From a checkpoint of a small transformer trained on Wikipedia: 94M tokens.
Each number is 200 + 30 x the weight over its row's rms, rounded and kept within 0 to 999. Layers, rows and columns count from 0. The size before them is the row's rms in percent of the matrix's.

# layer 8 MLP up, 1024x128, rms 0.193, rows 968-995, columns 0-127
101,175,178,148,273,225,249,223,167,189,200,260,174,189,209,209,210,211,224,212,206,198,201,164,214,166,204,178,240,184,198,245,226,179,163,223,148,224,193,204,189,220,188,166,180,166,206,237,184,201,185,167,213,177,180,205,247,218,242,180,157,180,173,204,178,161,157,206,206,227,190,267,187,218,165,190,239,206,243,252,243,221,169,172,156,159,198,158,222,263,229,224,146,255,214,201,228,245,207,147,193,182,216,188,222,209,178,180,222,224,247,182,212,213,196,198,137,202,192,144,177,198,199,175,123,191,214,193,153
109,218,206,178,194,245,199,179,209,152,238,222,230,243,150,141,195,165,251,178,266,233,176,233,207,168,244,216,157,208,163,154,200,171,205,160,202,235,218,246,217,205,208,164,222,242,205,241,169,239,187,178,196,235,192,221,240,167,212,191,275,218,152,187,256,202,238,206,223,214,167,166,205,186,238,182,179,188,182,166,200,216,194,198,196,216,204,163,157,205,153,200,179,248,204,151,180,267,254,184,201,184,214,206,162,206,155,218,212,241,221,250,194,193,224,257,205,207,205,208,206,191,163,176,244,174,213,208,160
105,191,245,213,142,219,227,187,217,111,166,241,156,189,191,196,208,179,185,172,135,121,209,197,197,203,211,232,179,197,202,178,194,215,231,191,167,235,199,184,211,207,198,223,182,114,191,211,192,148,127,175,172,188,190,192,217,186,171,183,240,180,158,157,206,246,199,164,205,164,215,262,208,198,221,193,244,229,197,198,187,185,210,190,187,193,198,231,197,232,252,212,171,246,224,195,194,199,140,217,167,188,194,202,179,203,181,233,221,201,117,138,217,177,224,211,202,195,193,189,211,221,224,194,152,199,164,255,247
098,175,238,223,226,200,185,202,130,195,199,180,193,138,187,218,188,197,188,210,202,176,172,253,226,240,231,237,208,157,200,221,172,215,212,184,223,193,216,199,241,169,148,198,219,196,153,195,120,172,198,194,255,215,164,135,177,168,259,183,202,203,189,202,242,207,220,218,191,212,183,189,249,168,258,240,185,165,161,189,222,240,260,207,221,186,184,185,169,186,167,162,203,183,168,193,246,219,188,215,260,209,185,189,252,241,219,212,195,191,191,171,195,234,196,202,197,117,162,189,162,233,229,217,193,139,230,229,171
104,189,236,215,220,191,218,245,291,217,172,215,213,178,201,208,204,194,208,178,229,222,191,175,140,211,171,205,191,209,187,202,149,231,202,236,221,227,221,167,206,154,188,186,222,211,206,187,162,195,168,208,210,168,202,260,204,122,150,219,225,152,184,216,223,164,181,162,193,190,243,211,214,224,227,200,212,187,173,228,205,171,258,192,167,148,189,249,216,215,217,174,121,140,168,211,230,170,195,212,209,200,213,233,235,143,161,218,203,211,199,145,200,184,229,206,209,185,192,279,224,171,214,197,144,219,241,148,184
092,236,210,191,203,188,206,183,167,235,199,226,200,186,212,225,189,184,184,197,184,226,192,211,190,169,227,192,211,176,233,229,183,233,190,211,120,180,150,249,207,225,203,242,211,249,174,174,219,196,283,187,189,186,219,186,194,225,155,181,223,179,198,172,135,200,186,202,157,169,173,205,180,195,195,243,246,196,183,221,128,226,197,167,231,198,251,242,200,230,197,166,217,229,209,158,217,171,229,178,153,110,152,182,205,108,228,158,172,211,215,169,245,221,247,178,194,206,203,194,148,214,207,234,208,181,227,224,178
103,171,210,236,233,146,197,222,117,189,215,218,161,165,238,207,168,223,204,208,197,175,243,206,227,223,158,236,187,160,263,188,133,247,226,210,174,177,209,232,198,225,163,201,191,206,203,285,236,233,199,208,209,190,211,120,260,195,189,218,185,213,225,177,185,193,222,205,181,201,171,205,185,224,209,192,178,235,205,223,210,184,186,150,212,147,224,178,167,183,247,250,183,188,252,178,175,170,169,213,150,219,250,192,226,160,152,183,193,173,236,215,193,212,241,183,180,205,170,203,159,151,173,196,213,239,214,168,198
096,184,189,233,209,198,196,187,230,198,154,199,197,194,164,203,274,235,239,211,213,141,205,201,180,217,188,168,147,203,212,235,147,209,202,200,194,225,230,206,203,238,182,182,192,270,249,217,226,182,218,250,181,182,220,199,221,164,176,233,203,191,200,192,208,136,167,185,191,274,199,203,188,196,157,193,148,247,202,202,151,196,259,155,236,232,172,226,211,221,180,203,210,187,224,206,210,138,260,167,222,197,196,206,193,182,157,200,193,229,182,215,206,224,261,174,145,148,208,154,193,225,223,162,271,195,158,212,160
096,181,170,216,177,208,191,175,190,229,213,216,228,186,205,162,176,209,260,189,238,157,196,191,233,193,249,228,215,190,182,236,181,204,205,170,182,128,220,194,183,213,178,194,210,180,204,210,167,305,239,202,174,188,204,196,225,182,182,213,180,163,163,179,217,218,175,172,154,226,193,209,193,176,164,166,205,115,191,158,205,192,210,245,224,243,229,191,202,211,255,236,204,132,182,196,174,239,231,233,211,202,154,133,243,226,196,189,187,158,209,189,230,200,172,250,218,237,186,201,266,235,167,154,159,178,231,204,175
109,209,221,147,174,224,175,239,220,215,160,249,140,128,260,213,190,244,213,216,212,192,226,159,172,167,229,248,245,205,226,226,147,194,239,219,202,211,166,215,195,242,231,210,200,146,145,218,220,190,214,183,200,211,149,255,224,168,212,114,194,217,214,208,214,202,173,189,203,168,155,173,209,176,222,221,229,148,202,199,202,150,188,234,195,209,203,193,166,176,164,210,166,265,175,169,218,199,224,228,212,233,227,194,240,223,205,195,194,199,217,248,201,200,176,239,190,205,210,274,160,230,194,218,166,169,217,183,215
102,170,194,200,250,186,153,219,226,278,202,212,183,225,200,173,208,187,222,203,190,220,181,262,186,206,212,222,210,217,171,208,159,245,156,194,152,228,215,198,181,221,212,224,240,180,239,176,230,174,141,176,225,164,188,247,234,142,233,198,217,183,161,161,196,164,271,212,201,216,194,198,230,224,120,212,247,204,232,202,232,150,239,182,109,175,195,240,182,190,219,203,181,226,189,251,181,194,226,166,199,211,212,218,201,205,165,213,222,187,182,166,176,213,174,192,172,185,186,155,207,172,161,176,257,243,178,168,208
096,220,161,193,195,148,191,167,190,220,196,222,139,159,207,217,222,184,181,203,212,161,163,184,186,191,244,195,144,227,137,177,208,212,190,208,164,162,207,174,179,113,221,252,182,219,209,205,204,148,143,213,180,233,182,184,144,286,197,232,165,181,247,216,222,221,180,185,246,191,201,159,191,185,171,220,158,204,222,251,164,188,240,216,205,215,176,204,192,201,161,167,254,210,215,216,205,239,173,178,161,199,182,216,202,195,196,208,207,166,157,187,266,227,146,170,242,157,207,217,202,250,210,186,235,213,195,186,215
107,226,209,206,148,200,187,168,227,211,170,177,143,229,175,186,226,125,202,167,187,187,173,179,140,159,230,189,199,185,189,208,235,182,179,177,197,137,225,182,199,218,182,149,146,209,180,215,209,201,187,233,230,215,209,228,238,172,228,209,217,158,180,179,206,238,229,179,250,207,141,168,226,218,123,178,207,251,156,219,213,212,214,219,230,171,278,158,188,235,189,174,181,201,158,195,173,170,203,144,202,233,230,263,209,186,184,190,180,151,153,161,199,219,205,211,204,251,175,183,172,231,202,204,213,156,204,165,199
097,178,168,245,207,163,175,231,209,163,268,113,177,223,268,239,258,195,178,137,238,187,202,229,145,184,220,217,205,190,171,205,246,241,213,210,191,176,204,232,219,224,209,198,216,235,204,224,210,171,200,147,185,199,139,198,232,186,168,194,215,162,223,207,182,219,193,155,264,139,221,228,211,201,190,188,205,151,213,178,188,241,162,251,162,136,224,232,194,156,208,246,220,193,211,220,251,166,200,180,177,174,211,233,221,194,150,208,219,207,247,219,161,227,199,186,212,205,188,179,199,213,170,211,211,190,221,179,201
104,255,205,146,250,193,229,125,209,247,166,172,222,190,156,232,186,187,163,153,195,173,246,146,163,177,171,210,255,177,215,227,203,199,238,225,192,204,190,208,229,196,255,239,242,251,183,202,221,192,204,217,193,205,211,203,266,214,177,141,230,191,205,195,215,207,178,174,180,231,214,209,168,207,186,205,176,190,181,204,214,224,233,179,219,201,200,140,158,204,222,187,204,175,196,186,155,218,262,220,177,267,272,206,167,193,221,191,207,200,145,210,218,158,177,211,238,179,153,199,182,184,219,222,188,148,161,146,184
101,249,183,205,198,189,226,221,231,173,190,201,187,131,167,169,224,199,210,178,204,161,157,202,223,198,169,199,270,185,115,198,243,167,162,178,221,178,192,182,168,203,204,185,236,215,229,224,175,233,206,171,189,244,239,272,222,261,167,166,231,240,217,142,151,219,231,218,136,245,180,231,205,216,183,234,190,182,215,172,192,166,196,199,189,186,198,250,167,162,222,170,153,178,182,158,223,228,214,231,201,228,146,239,212,203,167,200,198,173,205,194,174,198,150,226,196,161,230,229,190,222,173,221,200,217,258,198,192
094,240,236,199,253,194,209,232,221,214,138,210,151,206,191,189,184,163,177,242,169,153,150,197,245,248,243,165,221,263,211,198,232,167,226,182,211,139,238,175,209,168,198,155,214,208,193,230,176,206,129,235,217,186,210,194,219,208,184,237,212,286,226,188,216,187,192,188,161,204,217,209,174,193,182,219,252,158,213,191,194,239,237,167,190,193,181,173,231,212,181,191,130,116,204,212,216,187,178,183,236,232,213,202,182,216,195,256,205,188,203,211,202,171,209,247,226,178,185,180,202,210,171,185,160,171,248,171,237
094,177,208,196,189,205,269,229,194,217,196,176,212,232,191,191,304,246,216,179,197,198,154,235,204,231,218,183,178,174,158,228,157,221,254,203,265,185,176,190,238,190,201,223,183,249,163,154,168,201,237,266,201,180,203,177,212,214,180,212,210,143,166,165,213,192,184,224,203,152,226,234,200,190,202,179,185,195,182,220,202,207,208,134,173,248,210,256,167,202,212,227,157,202,230,188,182,162,195,216,171,158,182,180,241,246,192,173,236,241,202,203,200,229,182,185,147,200,162,265,166,198,186,256,203,187,215,176,224
099,214,191,216,216,251,216,197,252,171,194,225,242,190,194,194,164,150,231,210,202,193,143,172,168,237,254,134,236,203,194,211,207,168,246,211,182,216,244,226,227,228,264,176,239,210,219,248,155,192,228,192,137,230,229,230,191,219,168,187,235,174,176,198,204,205,212,175,177,176,195,199,220,191,243,177,196,210,234,192,193,153,250,183,127,225,229,193,228,180,207,229,176,172,172,119,207,197,258,171,186,218,223,159,189,199,151,228,172,197,198,113,198,226,224,226,207,183,193,236,197,218,225,184,205,193,230,181,167
101,187,163,221,241,219,243,190,203,216,182,260,248,225,229,212,162,215,167,248,214,185,155,167,117,242,190,222,172,262,186,204,170,248,183,212,203,202,204,214,179,195,214,226,203,219,164,214,174,160,140,222,179,209,229,152,184,228,184,142,190,182,213,207,228,180,199,194,195,209,255,186,146,142,189,236,202,156,226,206,244,158,246,224,163,226,210,168,192,205,209,217,188,212,190,209,251,166,225,184,170,206,166,179,225,205,149,193,176,217,175,206,173,202,129,202,179,188,212,263,208,198,197,266,208,202,204,224,145
103,231,211,240,190,233,186,159,145,205,215,197,234,119,185,206,200,151,173,209,216,210,184,225,171,226,217,223,216,257,210,212,186,257,248,212,162,165,233,155,200,230,171,234,214,192,193,207,179,152,169,196,165,244,216,149,186,225,176,166,185,158,183,167,221,252,169,192,165,194,221,174,184,173,177,213,213,234,217,149,232,151,214,236,239,260,171,188,200,162,170,178,238,212,178,229,243,218,200,226,170,159,227,240,163,195,176,134,196,200,157,248,227,190,239,173,163,206,195,190,193,206,180,195,174,197,261,196,221
108,183,182,190,212,267,194,150,196,237,230,226,202,258,228,182,185,196,196,205,202,199,235,159,239,182,178,178,215,215,181,212,217,220,252,208,259,195,188,167,210,185,177,144,182,176,216,193,242,175,170,214,226,188,189,177,233,222,204,206,225,242,248,222,159,168,210,200,207,205,187,218,138,189,204,130,165,186,149,213,156,173,203,122,189,194,212,215,220,257,161,182,206,238,219,229,123,188,219,166,213,189,234,223,245,220,190,188,155,174,225,224,186,188,195,195,216,149,173,258,203,218,129,228,201,244,172,202,236
094,214,219,188,229,157,222,231,216,183,217,193,187,235,265,223,222,207,187,201,204,222,182,170,178,208,162,209,203,250,243,229,260,138,161,215,170,154,235,180,271,217,159,227,216,173,183,191,176,201,218,164,205,217,203,140,231,178,190,197,192,221,154,176,173,175,178,180,126,169,231,187,216,196,168,192,208,168,172,179,175,199,263,231,183,188,149,171,177,171,173,160,163,250,196,148,212,218,232,206,213,248,229,191,115,194,150,233,217,182,229,215,206,219,212,237,218,232,172,252,208,187,203,210,177,163,188,216,190
100,199,247,102,185,190,223,185,184,183,196,216,218,161,137,202,236,199,183,211,193,168,209,198,146,195,211,224,166,248,216,212,192,210,214,184,179,219,219,190,212,199,145,191,190,242,142,223,241,224,194,168,205,249,203,187,191,173,227,263,205,223,185,208,154,208,245,170,185,273,187,187,206,194,213,184,194,186,157,215,200,169,187,201,210,177,236,228,203,202,215,171,178,194,194,171,221,165,243,216,237,271,284,169,226,195,192,177,177,183,197,195,176,261,192,234,228,225,176,161,202,197,185,241,182,189,161,160,287
105,186,175,217,224,206,175,213,218,194,176,187,242,180,217,179,219,218,166,238,178,234,167,187,172,170,233,228,166,229,207,194,170,190,159,167,200,165,194,219,213,171,158,151,198,228,108,188,176,217,228,220,255,172,235,199,140,220,216,200,194,134,205,186,264,177,217,166,216,212,204,248,244,189,251,228,169,184,182,189,225,220,197,239,171,175,153,147,136,212,170,198,223,221,183,246,174,147,189,189,191,188,208,286,196,204,229,217,219,219,215,219,200,173,213,201,159,193,181,188,223,204,188,186,170,149,236,139,169
091,171,223,179,260,187,177,255,302,199,190,246,217,190,222,202,193,185,204,185,253,201,241,191,188,194,184,168,248,234,222,247,210,198,208,202,151,204,216,199,212,203,159,155,259,213,160,188,225,186,247,187,196,216,192,140,254,181,220,245,170,193,210,195,204,226,230,168,199,146,226,210,205,241,210,261,255,198,197,191,165,163,226,183,209,244,157,206,199,165,202,191,213,208,216,265,211,162,248,165,239,166,228,178,181,230,162,168,195,189,177,220,207,220,181,246,231,152,202,164,210,187,189,184,154,179,198,201,176
097,200,223,201,263,140,171,227,208,218,227,198,180,202,186,209,210,160,209,179,198,191,171,188,211,201,303,217,230,220,150,219,220,211,167,235,178,176,211,195,173,181,205,175,216,163,208,235,175,229,193,218,181,219,227,185,192,226,227,233,204,142,215,222,188,207,192,150,198,166,151,253,143,215,241,207,207,245,245,256,128,227,193,194,118,213,246,177,196,200,199,179,244,246,163,236,170,201,187,199,239,153,185,196,186,217,226,171,217,167,179,223,212,209,224,167,236,154,197,172,198,186,220,230,152,234,172,178,212
089,197,172,170,188,207,233,231,194,205,181,225,221,200,239,146,221,172,224,223,255,215,218,226,210,211,201,206,194,193,228,239,228,181,212,196,216,200,287,218,166,177,180,184,206,156,212,208,204,207,166,171,160,190,201,144,191,210,185,230,185,207,203,222,197,174,207,194,196,221,196,207,212,150,193,155,167,232,183,198,130,224,216,179,235,190,235,173,155,196,200,175,183,204,213,227,204,195,198,154,217,179,180,269,205,142,204,163,161,160,198,103,224,185,200,272,254,192,144,183,101,237,181,196,242,217,208,190,187
# layer 8 MLP down (transposed), 1024x128, rms 0.198, rows 968-994, columns 0-127
111,166,224,218,200,192,215,221,192,198,163,204,194,209,195,160,202,189,221,124,240,201,184,179,189,190,173,174,276,212,210,282,198,190,209,162,190,205,187,221,186,171,213,241,198,192,215,271,162,156,195,227,196,187,206,125,191,169,182,211,185,246,154,188,175,206,181,161,191,224,256,212,214,176,223,217,187,196,166,193,207,252,140,183,202,187,223,253,269,164,224,223,175,241,213,179,209,220,238,174,238,200,217,180,156,189,166,174,198,159,235,184,216,261,183,123,203,226,206,178,231,188,192,151,228,236,188,192,226
103,247,145,214,217,168,212,195,154,234,198,246,187,196,190,193,205,231,199,228,216,217,207,255,205,188,240,210,189,175,208,158,141,132,212,265,194,171,197,245,183,209,204,230,275,212,212,190,223,189,213,162,140,167,204,188,184,238,159,200,173,239,250,208,184,203,219,148,155,242,227,229,217,167,223,203,224,175,214,230,218,199,158,198,184,262,221,180,161,198,143,175,254,179,227,194,214,179,157,227,245,202,252,180,197,170,211,149,235,181,211,207,191,184,222,229,243,214,205,189,207,172,220,194,191,151,231,239,240
093,180,179,183,217,192,171,248,193,228,214,173,184,228,217,192,204,162,182,201,237,236,123,153,210,131,193,240,177,208,212,205,166,181,150,165,222,222,169,207,199,178,157,183,214,239,193,171,208,205,172,222,205,203,204,215,240,210,222,173,158,169,183,182,225,167,194,172,200,204,181,142,160,153,229,206,237,163,167,213,215,150,239,202,206,161,263,222,176,253,236,228,212,164,160,194,188,255,231,204,176,192,226,206,196,130,226,112,204,178,208,171,204,185,208,206,189,135,217,189,222,147,173,163,198,196,150,191,203
089,270,186,227,215,131,226,153,194,185,242,234,181,212,183,196,227,224,210,152,223,201,178,162,184,164,222,205,158,185,240,237,175,167,159,147,163,207,197,220,206,227,164,228,208,224,197,209,241,275,147,237,222,267,204,194,222,214,176,201,175,173,205,200,160,195,144,213,206,291,188,171,230,208,164,225,210,217,175,231,174,211,166,223,196,210,208,206,210,215,195,246,174,238,216,231,207,176,163,176,199,194,212,218,119,205,196,192,185,247,163,207,197,217,195,167,229,186,229,177,208,197,185,149,234,234,183,218,147
104,187,168,163,226,157,168,182,230,227,206,146,206,111,190,208,217,196,184,164,209,177,198,188,191,149,210,233,196,209,247,206,133,195,222,188,197,174,197,173,154,169,220,195,218,246,191,224,200,213,188,195,216,194,214,193,213,215,209,189,146,202,194,237,257,233,187,163,181,248,223,212,181,233,176,249,199,235,180,148,160,203,171,175,170,225,226,210,243,257,219,191,258,124,157,183,180,205,182,222,237,223,215,196,253,178,215,223,226,192,171,203,153,172,239,230,180,179,212,179,272,175,246,194,195,163,219,163,164
099,191,243,175,188,204,201,205,186,167,204,188,193,231,209,213,210,165,197,200,170,240,263,207,212,189,197,165,166,208,197,179,210,217,253,203,212,205,192,191,162,120,175,160,184,233,189,235,138,226,176,206,210,161,218,222,187,216,229,241,199,202,190,226,211,210,229,141,214,211,179,214,212,182,210,156,164,205,202,192,160,217,186,257,173,173,163,218,191,170,231,160,197,169,185,262,160,165,172,216,188,274,234,167,261,212,219,238,275,187,271,255,252,186,216,128,227,181,222,214,205,190,207,178,223,235,202,173,207
106,218,232,177,202,261,200,173,191,165,192,193,227,193,200,199,244,190,217,215,172,241,198,182,224,167,170,231,212,172,237,164,191,234,221,205,184,202,229,234,224,237,229,203,250,189,180,147,169,179,243,234,248,216,203,182,191,150,228,225,189,215,221,212,223,212,249,198,227,179,176,207,252,224,180,241,213,189,156,273,166,197,179,166,188,156,221,247,202,226,261,193,176,220,171,159,182,120,201,213,183,280,166,222,154,171,216,215,227,202,178,194,186,183,168,154,207,203,209,221,260,168,201,171,173,159,191,180,262
099,222,187,180,182,189,294,258,180,182,254,236,240,198,246,201,191,218,160,262,213,205,207,190,225,231,208,210,219,207,175,204,221,211,184,198,244,219,133,215,200,203,220,214,185,157,203,158,142,257,222,178,207,190,235,200,172,219,276,238,160,218,243,189,184,226,195,163,231,176,199,173,203,205,200,220,216,192,236,187,229,184,154,182,138,215,239,193,196,210,173,233,184,238,212,186,180,162,125,192,212,220,247,231,219,197,253,214,228,183,241,205,210,190,214,227,230,221,204,178,222,143,170,229,172,232,218,238,232
092,250,231,244,203,116,199,174,184,161,142,181,200,177,155,203,185,226,249,229,170,252,183,186,190,213,225,219,249,205,200,178,229,224,168,225,201,225,181,184,258,225,179,218,173,176,159,189,214,184,219,228,196,165,194,188,235,211,195,224,243,222,225,255,179,161,240,178,221,216,173,268,205,144,231,238,153,260,223,272,195,225,214,178,233,221,245,168,182,220,179,190,205,257,208,227,211,214,194,157,230,193,226,197,218,185,138,175,150,158,198,212,216,207,211,180,226,179,240,209,187,204,188,222,178,181,168,196,219
105,211,192,203,181,244,226,206,186,174,227,206,232,190,203,171,194,212,222,222,216,175,239,195,218,140,202,200,212,243,198,212,249,165,167,208,210,223,194,182,132,248,173,135,236,231,218,203,267,266,196,180,155,202,227,221,197,250,212,171,167,239,252,155,187,192,181,183,205,157,215,192,193,162,241,164,223,186,152,223,207,189,235,160,169,250,224,193,224,147,240,212,191,204,148,265,177,228,205,204,233,239,175,226,119,190,183,192,196,215,197,215,200,212,221,198,191,204,187,197,206,187,193,133,190,165,127,201,194
104,250,144,192,169,160,188,227,251,163,144,162,221,191,173,184,165,148,224,190,170,196,144,150,217,168,215,211,165,229,203,234,179,220,197,220,170,234,215,213,224,232,193,182,186,186,224,161,219,194,246,171,241,185,204,223,184,180,207,242,195,157,192,260,190,198,199,190,193,165,222,197,179,199,185,229,195,209,186,218,202,196,215,189,195,176,195,218,222,159,216,222,202,197,167,259,180,309,234,219,197,184,198,206,214,167,208,219,215,228,238,213,197,197,260,182,257,256,265,210,217,143,193,166,202,208,208,123,165
091,153,225,177,205,246,191,193,221,205,146,263,250,128,165,136,205,169,252,190,221,190,163,188,201,219,188,180,188,230,176,191,197,202,160,179,175,197,198,162,168,238,199,246,193,244,208,183,200,192,248,180,194,180,172,200,225,176,214,209,227,177,170,243,218,169,178,228,184,204,177,218,171,206,214,195,202,219,162,186,233,163,233,116,193,183,208,167,195,171,195,203,166,137,189,230,192,265,214,210,183,217,161,178,161,177,168,147,174,203,163,170,157,146,245,164,183,171,180,215,160,181,136,188,224,177,170,183,209
104,209,207,225,242,211,190,193,223,271,189,202,206,260,216,230,226,170,222,213,166,184,156,244,209,183,182,219,248,214,163,236,223,170,223,235,212,206,241,160,205,197,211,146,142,172,152,154,253,183,186,218,131,152,215,203,174,182,201,191,180,219,206,278,239,224,179,158,184,207,177,164,184,200,207,182,197,209,214,219,192,284,220,228,175,206,247,215,204,192,226,229,155,205,193,253,164,223,204,189,249,179,204,174,221,169,194,176,234,181,164,164,217,251,232,198,269,205,226,200,185,243,207,200,171,226,191,218,186
104,187,176,148,195,222,204,154,204,171,212,222,249,250,147,205,177,205,162,213,225,198,169,224,291,189,166,236,188,198,249,227,224,212,236,198,173,228,190,197,198,232,256,229,196,174,257,184,183,221,215,232,225,248,252,183,151,169,212,152,138,172,219,162,213,223,167,241,195,193,202,209,230,226,225,193,203,195,211,175,211,239,184,213,177,176,186,261,183,223,208,150,185,210,150,209,148,186,205,198,209,247,184,196,142,201,228,191,230,216,213,197,215,140,149,171,213,209,229,197,192,252,200,149,196,175,205,147,189
108,191,176,153,214,175,220,168,170,226,214,179,163,170,190,230,130,240,216,155,222,203,233,193,222,221,171,240,216,143,191,195,202,109,208,199,183,230,194,232,211,223,229,185,247,188,185,186,214,192,192,200,193,136,150,251,191,172,206,212,179,177,231,203,215,198,213,188,160,225,176,206,260,201,202,179,204,191,253,194,232,233,217,168,162,181,219,235,201,205,173,209,195,205,147,157,250,166,243,175,219,264,222,208,188,151,190,152,216,156,220,235,255,225,235,227,192,199,226,250,199,205,198,155,224,147,202,192,249
102,151,207,185,228,211,199,181,212,156,183,194,218,129,242,173,172,176,227,209,179,231,182,216,195,207,176,263,224,229,198,249,221,188,217,232,224,179,199,250,255,191,207,214,153,195,174,179,204,212,245,215,248,171,168,180,211,170,199,179,157,187,310,225,221,154,205,223,227,205,158,204,187,219,250,223,189,183,210,159,164,185,139,188,238,206,198,227,180,147,180,238,189,154,218,229,234,173,201,228,244,211,262,177,212,172,174,192,138,159,220,174,226,209,187,165,247,194,219,199,203,196,203,213,182,240,168,202,190
092,207,186,202,151,163,209,182,183,190,150,207,218,138,203,214,201,216,207,169,195,194,193,227,218,223,164,264,154,172,194,211,254,188,215,222,214,196,179,201,235,160,247,145,238,161,185,173,204,192,196,173,153,185,202,215,162,195,157,149,175,180,193,201,205,149,172,201,169,167,169,192,192,210,184,189,140,235,157,233,217,229,230,189,230,212,169,254,174,182,184,178,214,242,137,131,224,184,212,227,193,165,189,249,212,162,214,214,159,219,213,174,216,165,155,115,193,250,224,197,226,227,240,142,182,204,183,192,206
094,196,207,186,220,227,201,217,190,149,149,218,212,125,224,219,182,238,247,212,244,202,187,199,166,201,241,204,191,221,229,170,274,201,211,188,206,168,165,201,221,196,191,247,184,201,178,189,182,164,206,202,174,216,242,180,187,263,184,231,220,184,215,174,207,185,238,204,230,178,162,214,198,219,183,215,169,178,167,144,252,112,191,239,179,192,244,191,187,178,290,207,206,218,185,162,247,159,221,145,213,214,218,227,191,180,134,205,182,151,198,217,226,186,224,198,230,234,159,217,231,145,175,170,218,207,191,189,159
105,174,197,202,192,214,217,188,206,225,227,156,179,185,218,226,221,158,193,181,210,225,187,188,214,174,184,264,237,175,258,252,201,154,230,226,225,167,212,204,252,173,209,161,236,292,245,202,235,197,179,194,223,212,176,174,201,194,186,163,180,192,194,191,250,190,217,230,160,255,184,188,173,206,134,229,178,195,148,131,281,174,143,190,160,214,222,183,195,237,237,149,195,190,203,202,188,180,206,182,184,176,178,204,245,200,217,174,184,204,211,157,194,217,186,176,217,170,217,270,143,228,214,233,185,177,198,196,159
098,248,273,162,191,232,211,207,232,212,246,178,208,227,207,203,166,249,228,148,206,178,230,220,205,241,214,208,165,147,212,232,217,252,261,204,230,210,245,196,158,210,216,198,201,246,203,209,217,175,251,173,200,197,151,245,210,130,233,249,228,194,185,193,194,225,207,194,212,166,107,222,229,239,179,194,196,220,198,216,208,167,119,200,199,230,204,188,150,197,187,232,159,149,170,238,208,222,257,216,196,192,230,210,200,243,200,179,208,217,186,172,214,224,189,195,174,174,207,167,205,249,218,200,199,165,220,172,172
097,169,201,203,228,237,199,175,193,206,203,208,200,282,168,195,193,240,191,211,252,228,185,237,195,208,266,187,173,179,231,183,206,133,225,164,169,208,193,240,150,206,200,176,187,191,181,181,221,185,246,170,188,211,148,249,179,192,144,225,212,218,218,210,222,193,197,235,217,203,187,181,195,197,210,220,187,244,189,273,163,252,234,159,174,229,224,193,168,261,160,198,157,183,223,204,194,195,208,172,206,247,216,185,254,142,207,263,239,228,199,184,192,225,180,216,243,222,200,183,180,254,235,163,142,190,166,199,150
100,138,141,206,227,196,216,228,177,208,197,157,169,207,214,218,270,171,198,204,218,210,232,157,265,203,228,204,210,148,199,203,132,208,245,189,169,211,235,190,208,177,185,202,186,198,163,201,161,193,226,167,248,157,239,209,178,271,207,188,216,194,238,192,157,219,225,217,180,186,220,172,219,220,226,177,179,240,191,220,195,181,157,158,167,197,181,198,242,227,193,227,121,180,208,209,224,223,201,164,220,205,163,239,257,210,199,228,235,222,210,246,184,178,242,183,161,177,242,221,165,179,184,186,228,187,155,266,241
101,214,164,217,210,130,201,215,214,198,224,181,195,191,209,202,227,184,200,217,210,223,175,241,202,217,208,185,214,264,226,212,191,257,200,256,220,205,200,207,224,204,248,178,100,185,168,221,235,167,171,161,191,222,197,200,222,218,207,221,213,144,182,160,175,174,149,169,232,206,251,191,202,247,205,172,167,212,199,170,241,196,160,202,236,162,218,182,243,158,122,186,203,215,244,234,237,182,271,179,236,235,227,218,170,218,191,257,173,220,173,216,181,195,128,206,222,174,183,218,221,187,167,233,216,196,216,184,238
108,162,209,235,184,189,181,174,174,216,223,210,189,164,193,172,220,172,203,225,263,238,214,204,156,252,194,203,190,219,213,269,224,222,164,212,224,214,227,187,155,240,226,192,173,234,220,219,243,177,196,186,212,150,194,188,184,250,226,250,184,202,229,248,220,264,173,233,254,159,201,222,191,161,264,195,215,198,236,148,187,169,168,192,228,205,233,202,188,152,213,186,117,214,217,213,199,170,187,246,251,252,253,228,212,210,248,185,189,190,175,191,204,214,186,177,169,169,192,180,162,185,145,232,191,222,155,181,204
095,203,192,172,217,124,202,225,150,213,222,230,214,243,208,207,234,208,193,189,162,168,193,173,176,195,251,205,249,132,167,185,240,210,221,242,226,277,167,189,218,205,240,220,234,150,212,178,188,218,186,191,186,233,179,201,176,211,191,184,192,193,237,211,201,194,179,215,151,239,179,205,171,240,177,197,230,175,184,167,258,205,193,208,194,234,171,212,199,201,182,199,243,201,209,159,205,249,209,210,251,200,199,162,197,136,247,181,203,178,186,177,255,265,172,233,236,171,262,272,208,187,189,241,198,177,138,204,202
098,240,194,203,199,145,216,199,182,162,195,186,219,129,195,207,225,222,204,200,207,247,212,181,129,200,232,212,180,191,183,163,140,221,137,228,258,209,193,187,175,217,209,257,205,149,147,204,193,150,254,146,167,189,161,185,174,211,176,177,218,187,183,269,210,172,170,215,172,259,213,199,212,215,169,162,218,194,157,160,181,200,169,198,171,201,171,174,241,204,243,154,194,146,140,144,191,208,189,205,186,201,176,149,204,193,243,162,200,163,177,189,227,180,223,170,164,175,232,205,212,205,217,196,185,198,241,215,218
100,206,213,224,182,207,216,236,193,245,148,219,189,175,222,188,224,215,213,215,212,237,233,200,128,259,245,192,182,245,186,161,184,264,180,243,226,222,187,173,190,231,232,232,164,136,150,236,174,230,209,209,189,210,184,211,204,170,239,220,165,154,170,183,226,210,191,218,175,203,217,212,197,252,231,242,135,208,178,220,198,179,187,200,185,192,248,194,235,151,184,178,213,252,198,186,228,219,197,195,176,236,199,136,162,231,229,231,171,218,182,156,179,146,231,214,201,212,217,124,226,137,156,192,198,228,207,198,220